python train.py --hidden_size=224 --norm_eps=1e-05 --beta2=0.99 --decay_fraction=0.462
Each number is 128 + 32 x the weight over the matrix's rms, rounded and kept within 0 to 255. Layers, rows and columns count from 0. Numbers have three digits each.

# layer 12 MLP down (transposed), 576x224, rms 0.0561, rows 517-575, columns 112-167
165139116136156186141142121134114101093154155077110123085096147154097143126094106085127111136087106128093103145123091060106166157152159171143121106160132108136066128118
106147121215161206172133133105093127191103121127130144111123100134157084165119157144096151124101116063140109097095093130122168178212123126162071139105104130142140159156
135160076103134136103057123115111132187124123118109143161136145152114105141122134092108171060098105112197121042152174140094143105201102144112097140143133138125141185088
170165149181058129119134141073085115085085191122122178151094109077147145124114128124123069156109098124171123174130097148130105117104130099137094098176151077149111086140
066151115141153143177113134100153178149127121087099123141088152196168153168041226136118102150084106088103129072171108107089082123151126158137142197128107100134125143122
135140157074114194091135062189164087080121145103121157097192162082188107178168174136093178154063131130088124155153128111133193111134212096161120134166050132106120122154
117111142114133157112129114125106122170110192117080177100159132141126095156127164132110068098130122123134145111094123102071169139210145121122060118136130144151122130045
137159085132079161187098139191107138132107104124164121093128088115110115122115127127096109104168145185138102177135105201167124112164172144153162139107088081147105126160
168070145128118207067148099115109116130091155109144076108119084164034123156176157083101178205106063142122167185103065133107098128057118101105128084183123128163095138219
162142138109160108150112078113145106102140186074167120153142133147122141144086152124127065150118094123112160163067153070108153093113075099107116163131111164125129155153
122119147152131157148095142121145143159127101173146157109150117146127147098103109132137120188138117125118197106157101140087101128058150161157151143119149192094136125203
177129132110123105173139151125162127150128084169157132108125129154117137130150084112076108131125140132145159151080086129206150128114099063117169209156146164117115136115
102145155112124156112137146104121154154118115120149113120167117122120149162086079118109112130091166127154096114141121167082135109145142100104112080109141157153145112134
181145147116116135123040141092153099098164169106116086100153127170136146159138145087109131172073098074132133163158151078137099120107126123164166126096116092119139136098
110124148089038080122119147114109070148117188116146119044126096136146172076158113097088086097100210144134141165114104114106130166159129144167160172160144185093149137172
154077158129093155129120129150129102098102137150176128173142154104064095127102174148128163128124185128087118219144093148129106156170125187097138067133147180076200120091
112102064147072117066076127150123118167166165158092145124119083145198112072116178122125136120143147094114191120120128139200142152115149126105191149085111074107113125146
092113160116114082139098117131140079144142116118133150108095157142118171131143104099120103130113133084128120170126080095172135112166083117098111125155171163168141119148
173052082141116196073158177088161183165086100184109050142153112138121136092150168115104121085097103163125094113119152139053108108171074064134160153102073145154167135151
185164148144112118121166105140041110111138121181115165163068149125107123117045143158118135167094132112103136107116125060109103090083118166187177117176126135129096153134
192118169151096134089055112091094145121123166117137099100105114151180129150114127123147152164177090157095179117108079116152132033160148136204152102132136131141095114154
125120089185156112175091186134161120130092146114098117180090141094144102163141118148094090156112148093111082127122140134111087146107081161089081154144180101116096116100
146144128152119107177087153124146120140171090105159107169166178113100138135125116109134129075135105172115138093103184163105131139115084118108178103136091112128165071112
076146149115123172126162092150118096128067139114103106094150084113088119064154136147183149128054193121133113168115168121098186086095209154127165146089122101173092129134
145112157116164120171137116117131099119180115176147136027160147128148123164129125194111114166107099089165156127126145107130137125137162113108101175120141158156124120111
139108169131055119162194104089086132086159134177107113162114154100085103181099169111136093136129109105175104091096122142114089125072123155115136101109099149106152128149
136072123141105114157058124145165209089144129103105149133158073115162081160123123169166146139114146102122116099150163077101132130036141104088117150092093074084160143142
137169158169120102117066055171133168137124141124116109158174149008079116149104114136113109148118108204164111112152094106154106145163018143186147118097161095086143121168
123138178138100113136143153096164188139121134099134091053109123156106159224114094121132080120179157130067104160155169112195188072117128156137092095136136173121076053106
100131171118126094097102157116209103114142179128075207079146133165105095096079120172108111119052153099166169159136131138082149112111129170110097122087134071159124064100
067130145139169155102177155132153128118164112089117162126167137161083144158117161069116110148162116135136114114096122069143117093151103151135107113114117167140158142080
093192155080078119165170146089145147089144132122060159159059188098067157108181219124084083083115215110130131086114133146176128122164124131126086115050102164138098118104
124157080131091115083087127118162114205110121098109137131083177092145161094175157193097111128128096120139143111109147109141124166101080178157111078132133115153130149039
125104096133151191158118183169149109131076092078082088103189141084178165069105148100163109193150066116156148195093097089063161061155134102121116104127111125059113157152
217124168099114134126102098136121108138104154101166091118088137172149177159143081168063124172156131161066154161122127145152104141091151108115111106182155154152183114091
166045079153099114069135146162124142123134165104164143142110096133103122106153174137106115089128107136132130143144155085132163190098116171127161152171135133116129140150
122141162186163112173128122127147119105171099119157123169130125140137142155123086145157082106099166152115211126110139144119134072086094128116073162115126136056130112170
119123109122142106082137199083127072100070141158134112125084183112075135122177166082084159140101158117111166184227143078126144094145106155184134132102115126178090178121
143047070101151086168110156080114098115127162078096169110137138158125130161111181115123126116147162095123114123130128148114102067123127148152146096179121160101141095086
120121103124113131123128114120165099157128125101105147115148163169090121109136126106087128109111125085108142069068052136126104112098175144080172136124066151185091095081
140078195109147186133187091146144113096196140104119163122163137081127129170158131180103142137102087123130092117165115132106142114147140139107092139134111129124177165110
098192099117109143152058125135167166120166024115115140219096081046106128121114155092038124173129161165138131144131035153138118095200111129157119118130062122105175157105
166139114132111148147135138109093130031180105156170188145063150126143102061117189118089132141148215172156096098131228148152119111120137095114152190087083163191096125122
130126148102064138132122153109159123176165096133146187182117092125092072137119119108107136154160098111156124184177136120090118100132160123152127131131118128107126084124
105099106183186041134154094162102149102152073140135157173126137155055112129110152127104155072150146166093128081087151063169164153162166159199083084151118080138145125095
169050137088085080213148165092161152135159169182119120136171116191147093169123152148117141084130180097111116151128088158162119109138157143122146109184134124152165141186
154148175137121161126116037081194125147111129087166157116093139172151122072127180116170102101117171149174153059109164099124091173125136120170150119138113101157131121162
126163181121191121073148124084164163099147163161104078168137100111134132115140172145135112075110107151183099135126135138139148192084072132150123060157105132122074133173
117080098134124095133107150096149156117167078152161109120142072135117125154111098145131152116144112176181132122115135131127136141053091065106082172124203119064112129159
123076128124179088041127143117140130180122106131148097133140108153159104139093123163151165093087134080131077107089119154151139105088191156089102116151135190113154199154
119206137144122090085096137127144132087177140134148104154161138055134088172147155082171124117082186134123084136153112108143102177094162131143088091150158142156162113159
113150164134142082113147099107104158139102146108100104148122137161092112138166070152082090158105130121115111090142150099136125052048162127148107140141137128090062130158
106163110159180107090093112078128085146124076179191059065238125164100156141095148113168120136076118126109149085144148116136143134090105126122133118121140108155142198065
129164100152128120135146157118097107153096150118140087160089130118214186101172133062137136106153180077075083086081094136163135132074134124126117142130134148137124117119
160082060106113180123115092169146120152143149096151149187126142146080147124175161123117085131140137144115160126142103128173091140179123140116102080099096147115167064159
119096080121140130122162109105120097109221095096175068111141144143136113151159165101144151130119082114112073184096126062102079151125171137104173167124107151123129114128
132174144140117124148125139140113120138095082098078149134108124088077136070125124166128111129096155194143150105146151122204165096113142108171082149121141141094136146143
165193141183147085106169131128096122132147151153101163116129085156155149077153211074074128082172140180112055128131094149174113165138079117128163093168134078144032149194
162149107184160128120088186174114134143040133078187058175091108081161156087156080142123173132099113140087148121124144133120119131085130139180127103116140052153127162084
# layer 12 MLP gate, 576x224, rms 0.059, rows 518-575, columns 112-167
153140089144100121105123123127117111169116171206064095133138108109204100169162191146111123153133139102118111129099141133105132149148123143179075135081121125148077139143
090122162151114102157160092162164091117186174160103130089095126099157124118110105169147171143118060135093128131105106222122104155062136113137127107078116092137079115166
106111119122124093110150165108106105088120179126139143158144171135131162182165120125144116104172139132126164137058135101103122086164104101163139118172145089118076102106
122137131123088106102160154146098121142122166129111128164135163103134071077079074130160168155121155148091110107114127150177214130132161135079164109163118102079123105079
162099135148077116118107139157132104119171167192076177132164068126140128133100098106078161168201108180156142111126077122137161163085082075158122144142060131094149087121
106111125112141140087152109105177103179149197106074175129145113143122059135097107121170097113162123108152175096106145105052133184127138106126074090163103131110127105114
113144115129098105146109114110131099152124106111100163121064076107191098174113169174156112134133132125123094106118114152190130158110108131159078130065093165173146140156
127113134178108151168147143191100155145095072112154101155145077092181152096137164106129141135121157161043135112134071138187116122104149156143160160150097127076128054147
166111120075102167056149120162132124156060138166086134138146096118117102165139122126049121140094157163123110142115165157138161146118145169076127103164139178096144092179
134166104178111120102171122128168138100095142108161126113128111114100171116123158105127185112127116166133098084116151178163147088168127162129171160109074081130126089084
118103077136105072067135061157156135140111153133123110078099108193204116111108141154109142162156110112169156090078115163122154125107148073120104130153146104078164111181
138133084166123137089079091138118153121135178162070198093132120126128141149108129108116186050122115115133167059098159145097128099077160143174174187152169159174110100119
123157098178084128093171151101150123126131148171152148125129135158119077062112117167171155118121105136151207110110129178164180103184135132123092156083081115136148113125
196126070112112120132139127094154191133130140126082118100220139092179114143115117099138110103136163141139144100140136110140115079075056144139110164084101140107075076137
093123192107110072122091133157074136112101149162121159098124105160187117100086147210098166139154068123107202134079115128164150105077100119137120170092093135165090090097
112106151146070155113106142113142136139120128147106131082129103140182081090121101167138102157141160071138107103100089154125103153106166110140136152131144085156072107111
099174117113197115075160079127095139102115081115134053136085090082108149118172188145136144130097064143124171127111141127110134092153114126113119131076137137088191152132
193095115151058163106131110101123093166147086139130102064224111137139122106119140127157087095172169096163116145076142169102106187101126135095130104117074100155154073156
155090158150126092101104136107111122110159172175157125164124116121099103149076144147155160142139142114148141097095126149048173122138131088103119167121133152147122186115
069108188095132150131174139096132115151195140160145050117132171147129076144079133107099157117144155102112101146114140112082155130137097111101116143091140182102127099068
049122156166141130143155156175151157132106182122109108204139177097128140158107157132104138156195148097210080134136133175103124133179109146174117164112131107113095119153
088147118108133094129085169030190150104180093085109191118103115103105171137160095125116142164069137160118148160150173141125096129211095097090119115107083130145151129092
103015106151155163109155141154059064162188172114099116175144098155147071140103140146162149165092068130070108126100184141160137086060132134113115111121127129102031151105
123102129171149126166092152013090119121121123085139067153205086150123158117114109133117107141145135129089135127116153147105143159090108140152194150140103130166134128166
148097149095065137082124075146165132078165131175164078127147167080162149138172121186086178167120066089173127121109104175068115133043150136089172141141126129147074113135
184161150122136149104107124078144168110073140185122176074104150135134128119123165079133056170151127126129164154181189078077057212178115128117090148162150165146128128116
092077080165095177103158120117156133155104170138050098211181120156159050190133118124162190148092156148138122136088138154111159072047088119072091157117122110129121175146
132082155110121136123101119080148156123152142153085109138103129177148170184096059136163153137165139134132069121090047131137155125198092121143084169168079061115120102047
172066190172095133070145149124167112105146171143128139105136098129129065123125163165069117142110151120155139132124154156032155162115149138147124113187166117062137049177
158166088134100126175088148158077066166138141107086118126128108142147095073124134105134153115140120180164088091167074106110120118158161151137103117113109091128132137183
068166122078132087099171119106112147103171162138048162111099161106157119119144149129064077067102195151188126122122133108123158119140120132118089122068111138140076090113
156106092095112147144132158125111133136104183132148117113169146129107141131151117113126097114155144134102117109149139098089193138063151100104112153192122136120125059178
175080100142108104113110106070156088118090141111147054131108083186170139152121097116112149173106135103201159164168085062087172106097138082085143161173173149069113119108
205084081098110180078133047124126143162148116160141127133120152179104127111071043189125151128113137131143129129132120104116118112093142126134176116136079138120144142152
115220176089152094155099133121184102151155137161100091120135137117157108152130105145136153117092187114149108077101066194170060109146114080140108112076090108135142108126
173102104040129066165105098096164100057160183155158127093206108142110179096103175121090143134191138162164199137093176115105172122144047114138124157101143129148090125116
145157133082181068096098079123136132127139073075092128135068159161107169092169123157093124139064120144107093145145137089119150144211185144124158096117165173184093143123
104114171146086121049065175077148125122112137127112102111150131139128096181131097146141117156117090176158129094074114120087164113136129134174136118122147127128121110116
142062149123141073091114125092131187125097128057161124106135090149127154087127101162172098153132119132104148183141141108065175169142104125140141122141074085128104136170
146133116163027100128089131144162101115057071132104134074144098025146077111108048118134097165176072153097106126142129109079147122116101141185101126141119117129135124149
118085182110140128093169081132105094132096215094170135137138142198177126128104164171133107164105094119139168147169163154044142159111141155113151173177135102112110098133
089121113110094167150120120097162170105125158107125094118105163110152078118151081121143127143086055132104116138164147146091166120139136094117102110157112107129075093119
195062112110142151169163124162147102156135118176096091143136119129125120132140126157106137140086125121196170160124125133112127186128082113114076129117136138094117149166
132115105137128115081157076138162086110131102165068048157140161080123166123153120154127092044145131130143155071142144107129081137128078068127092115162114149173164145118
129143107135110130150081049111133146072104122131092077134127081175174143145105121068127186128156160132172195059155112109100156189187111124110069129110154135099187121126
115112135120071103054141182152130127151122142141102158056123112165141187166116126154098184119102079131097113157154086223135205120196110148139077209126085126088094118113
114104181093137129108088157144187087161149142155071129114093100118097089162086175114112135131095082187169153122179141147066146161182163193141113158150127097127112181139
107107170105112140086133048155127084106141123084177120114087107149153141047148157130120151110077108087113183103114126130123140144141085105186189125156078181165131122139
123123088072099120152127154159131055146067166142082093153093160133137189142137118135084134136099101167153072098084101145053137146119159107114130150137154157120109098136
102161139175070144097150137143125060117178113152081140126163093190200061122160125111163142144152102078156097120086136171172131171128081181134097161154093083197107108152
130145128139142116074128106110146135090126088153119153132117086142091156145143137161189159064116118122134054197123162081141119114163124115169111225163115107150122076118
110137144157133131111116133096169149106150097105158199061128083143075148111114149109151109146066135121062117103134173099099129109070102117174139092175085149107127151116
128114190111131152125096078159120155084188068139096117095127137146052049128133140160137106131089070194149106203161093109120104143176072140132119116147154120125149144146
113106100106135138120145102180106167165121147164134106152170113093175126097105118108084057100123106175146085136173130145070125149116141156104084106126087145077123154119
139144132126081088102125087065126107091171191148171151120128112161159179194133166112108120100141125093161124093100128121082146140088135156153128158221109116089216074125
116118121119109114114186124176156120061103104151094112092165103079112155163145147115108135080080107134118109149142093161116129105158148119146147110116080149172126117155
113115206068036126067133114056106073155128183123147163092077044160133143120119075135083084162070111140138127119094129105096155215126154116162107137147102135076118077126
072114114135100175172163162128093149144114097093150102172100115118183101109117069167130147113055062144104092128077085166165187114124105125086135115068126066147102128157
# layer 12 MLP up, 576x224, rms 0.0562, rows 518-575, columns 112-167
098108151186169150182100114135083141170113065049185231131107098186073149077139137116132089103075109098119137100166114148087152126146182086083125169086117092137140151090
052169140157141157103154127152131115127109145147177102139138145044159128176160177139133145083162112158161061012091082150108094140091071142106109118098114113146122143124
129135157069144090132096145176165083152094112122126168109152141200075116107054102166171169117119152173062170077095144139109114092133137137110154151119146112138130128115
131150119083147128158159132136097154173180144136089101113123134118147128103064087110147101139120139126096097121124115140131157090158102098160087139088102115100104167163
084083150128158037107110141127069151080139064102134162107075148113140178194164119191088159165110097111125179140160136126127157152102180149123110154122177178153108095074
191125122102107122161166179071118172157175069133132157155104101105130167078131077075141070151121134112144161051141085107146175198222107153187165137143123072088132122087
092068100165109120148067129171161109134172140152122094192164148162135151130060139162139116122086106156084110084103110078159104099077051124194113118179121173098096116130
102127105095104150090155134135145164107172050116102148169141121122155191193140131154124167146108085115145134149083121147126106112122143128061161122195104148128158136077
173188157139125092114135098105158178137082124124136094125131125081161134098151136137169197149151132143170148119164124170142124164179142141130137069099133129161150150100
130116084135223166115115140039158097128114199108107157147041074164129158168142202134159102130097125112159109143099112102093129161154124136143132066076145138115118113111
069093101150116121140158157145097077144138103174125138118072111154151136141151088127098138150161114142106135118068077209191168087086133144093071149098128100101109090134
132127127123123115147078124176161083087137200167146139062140125103131198121108085109087123160100116176133159126126127125098129109164105121168159121151151132140175133125
181109151141140143140146096093186132065124151135135146125107088191088161100100143140131159159177096107177144140160074162144054170129102110138112119126160103170117174137
180120175138187147133180100147126129146109097135112069201123140152088117158136184159151217121130100068088137078119086143155144074095172132101124111109139046154119151119
088147105128152121138099178055112144153110207165146152158103122150134135105132151123073146135138102129110124152107156171100115189165129136153114113134140174182149130146
160149068168104100098116103125070121120163163121130178124167087125133170111140191095121224145160140144121197135166145144162158141117096113127202099074099139151115123137
115099122144148136175175125145162146083138099137105116155130144072128077118138066103140151076142128132121164130101080148142147174178141111131111094099114116102092094154
173113085170133150132089091106129193140159126178107095126185111152218101109122188169067096098148160153083157087172084173145086118108112052088131103111118092051103170108
141138079068132138154162092132121077139103117135113108067097057101126155180118103135092132143118138108138120191108084146080109107091136125191121088184140157098153121117
143142084077192096192157100155142100147140100133174151109121101084087118100118124136134111075093155135143065113147149157120080120113143173092084110101147150083181127097
129104120098108089100104092098128113081149098110083089078162136130090121152092158078133102100119101160133164142163131063135172092186136128147143056156135096144163175111
086101149124131116098152120124103176078104139138137185165163087122141144152143125134119150165111131077084177172140122104150153102149158116127115121093095139169135132136
136092140175127117072122150089120175190129108153146159109143120091112109132112126182165185127103141054114173131134120122096112117085154071179117127135080111118069163129
100108087099198089104163127165148091123132121248176144104106201175092167150180177199095155161019100148121139104048138161177096091157162135063127166067183145130105087122
099176129109132126081143128150096146116078067081115163166151135138176119122117156134158115144128198107181130110120152091161122152189050138143093163098067128113158119131
127163070198105133140173147094134115111110133103085083099191155117142104143092189062116101154171101156129139069135140128115144110175092186125106152145177168096100158174
114105125149156148150116116189123112173115054137106085145151163087116090230096133078116082128110080126112107123184125116144148029076085165146158081125077139173125167141
103074094141148129112172161073161137139114151153156057089119204141116144195109142114151066179128123040074141149032145108192144100111167108126123118154143187112079082082
083111100116158188162155120085055127116137108055108038139113084104125141149110159135139067153114183165114204115169153166172145129190137124101069110105087131086194128124
165154113110108091147114167108127137136169153160157158194129125147138110143136089125120115152133143113180168138147107129128127109069135101160138088140110174172094111083
160064106145133151127167132131121103082113204133126094076050103132155171110165171121209126094073087140059165112127143125093224159144100089115179166142094084128120115125
108167063162101097140066169172138180107080109173092139110164159149108137180120105109101104123208123117162139089067141110163082132126127168107121093116192138128124177096
125117084094138107136107195147148158178121096109154100088117148026111120190124063168108109159116120150096123169143170118123190149131120156113150170213111155137124066123
114145176084097059128067151093198145117150148122183154151087128066153065099136121100076070172134122110103122096106139187088184126068146099167094095084093108058113134073
117156177093194163181118156089113153104080122152124071112121175055096139149145127131133172147191137123167109089165086170119113097128136117160146164103153104168175154136
096114158093116191186075166151111156132128094145103144138100061136174141116149145212147163159111073114123124131122069151140068129120125084094150119167177178075102130174
169163124122090148193118087131148129158138064155140104128122052137180060111111104134163134103138057157165078113085079167133108114100173128111090135136145127155164154139
158122093175132129150148149140116142215144077140128142114101092094128093075102146135090163115072122152148114110181090131093106150114188118147152157123134160148156139150
118089156126070066137131080144136133084117063093149170104132077151141089146119100120117117095124145097123157126066107068066106156200072146149114056114144109129127143212
121154050075088129156148071129154087138169097133125111157140118073162131207152052066070043133134123122118144188133133120162134089122131101188071151101188140143088149132
119169118192195048098090122171115112164122072145184101154100138129138107161064144154041129185067159115206113130061107153120128109080074117074150112151156179139161140129
180152097132137099112131185086075177088183122097123130104086147112120121067142105148103088168129153135085065139124164100122191112067130108165121125123076199122066100140
152148176133148123138121086136056130157099086136155181186127048139103188095134136179080169151130152116123134146103099102132123139140099157124131109137128153120168157121
117117158134103120174150162145154156099204112131211113169146162053167131164134116119097098075087116076143133169138108177118123177116132120066169177131105072066122096142
106159135095115142098134141104111088150104143119133086130076152122165109106164168083141153149098127168100158150147101136200145142129104069116160183026096125083105129111
157107090121156180121152159099197110107202206097122091144163146118155138149197117115131125144140098070140110181090123118090163103185109157160119136128137079138082180131
121155157119107119144130130153141134111162165129115123071093142142137097104150149108035158138092139132090165160120087110110157140093146123153135129192147178178117146072
091128121077109116112063137196121141119144076110160123107136161067144102126172128149168214133083128097123117159156154133196070050149090132083060182145124174149136108137
106135102146127133203136109139098170161091168149156153152102153112121164108145103133189152110151132116182153125139147056133094145147118090153166105129134107117150160055
128102121202148125153144156173059134137116076093168130154097134073100130101086123135146136129083098111139120168122141097107120106131056113139135158098088148170094201107
093139122087166138139067156151149206164110113137103137104150090158108113094118161102135090124081170178111120113056173105138148117110166165143118147154137121152084106128
144134154077130080116147160098150058153092143149118130188139140128176106108144179165163087087163169131166143067110093098120092149115150062143106103132129151122108107137
141121193096083138167080081133128145107178133144110110143142078128034069137102077133156139149088120142188146161233158118070115130125126150131153068166096139184106150153
099172138146110108105102162097056112133123105127123168058129146133115165100109120100093152179153079151093159115133151147083108126118110142120098179086094109156142093107
100212121151116155110114156151167154151154075120209062148112115074079113086129129139152142123129101151129101084184083088102094158184168175142132128150076077179097052201
166135191130129115123141078158132091155122104174128121113132171057127164160158101069087148133139158119119117132148148147124139102140170123120157139226092064116129122092
170141184132139179071206144163160079117143166112117106104174129132144191128098158114122238092104143127156091155155127067087127169174157164142139067166153102160033137135
123077128133129166134125167158132189156089076104157112179154148062130143117143140103139067097179121180145127138141123153157181131119117129170126094158109122131204117122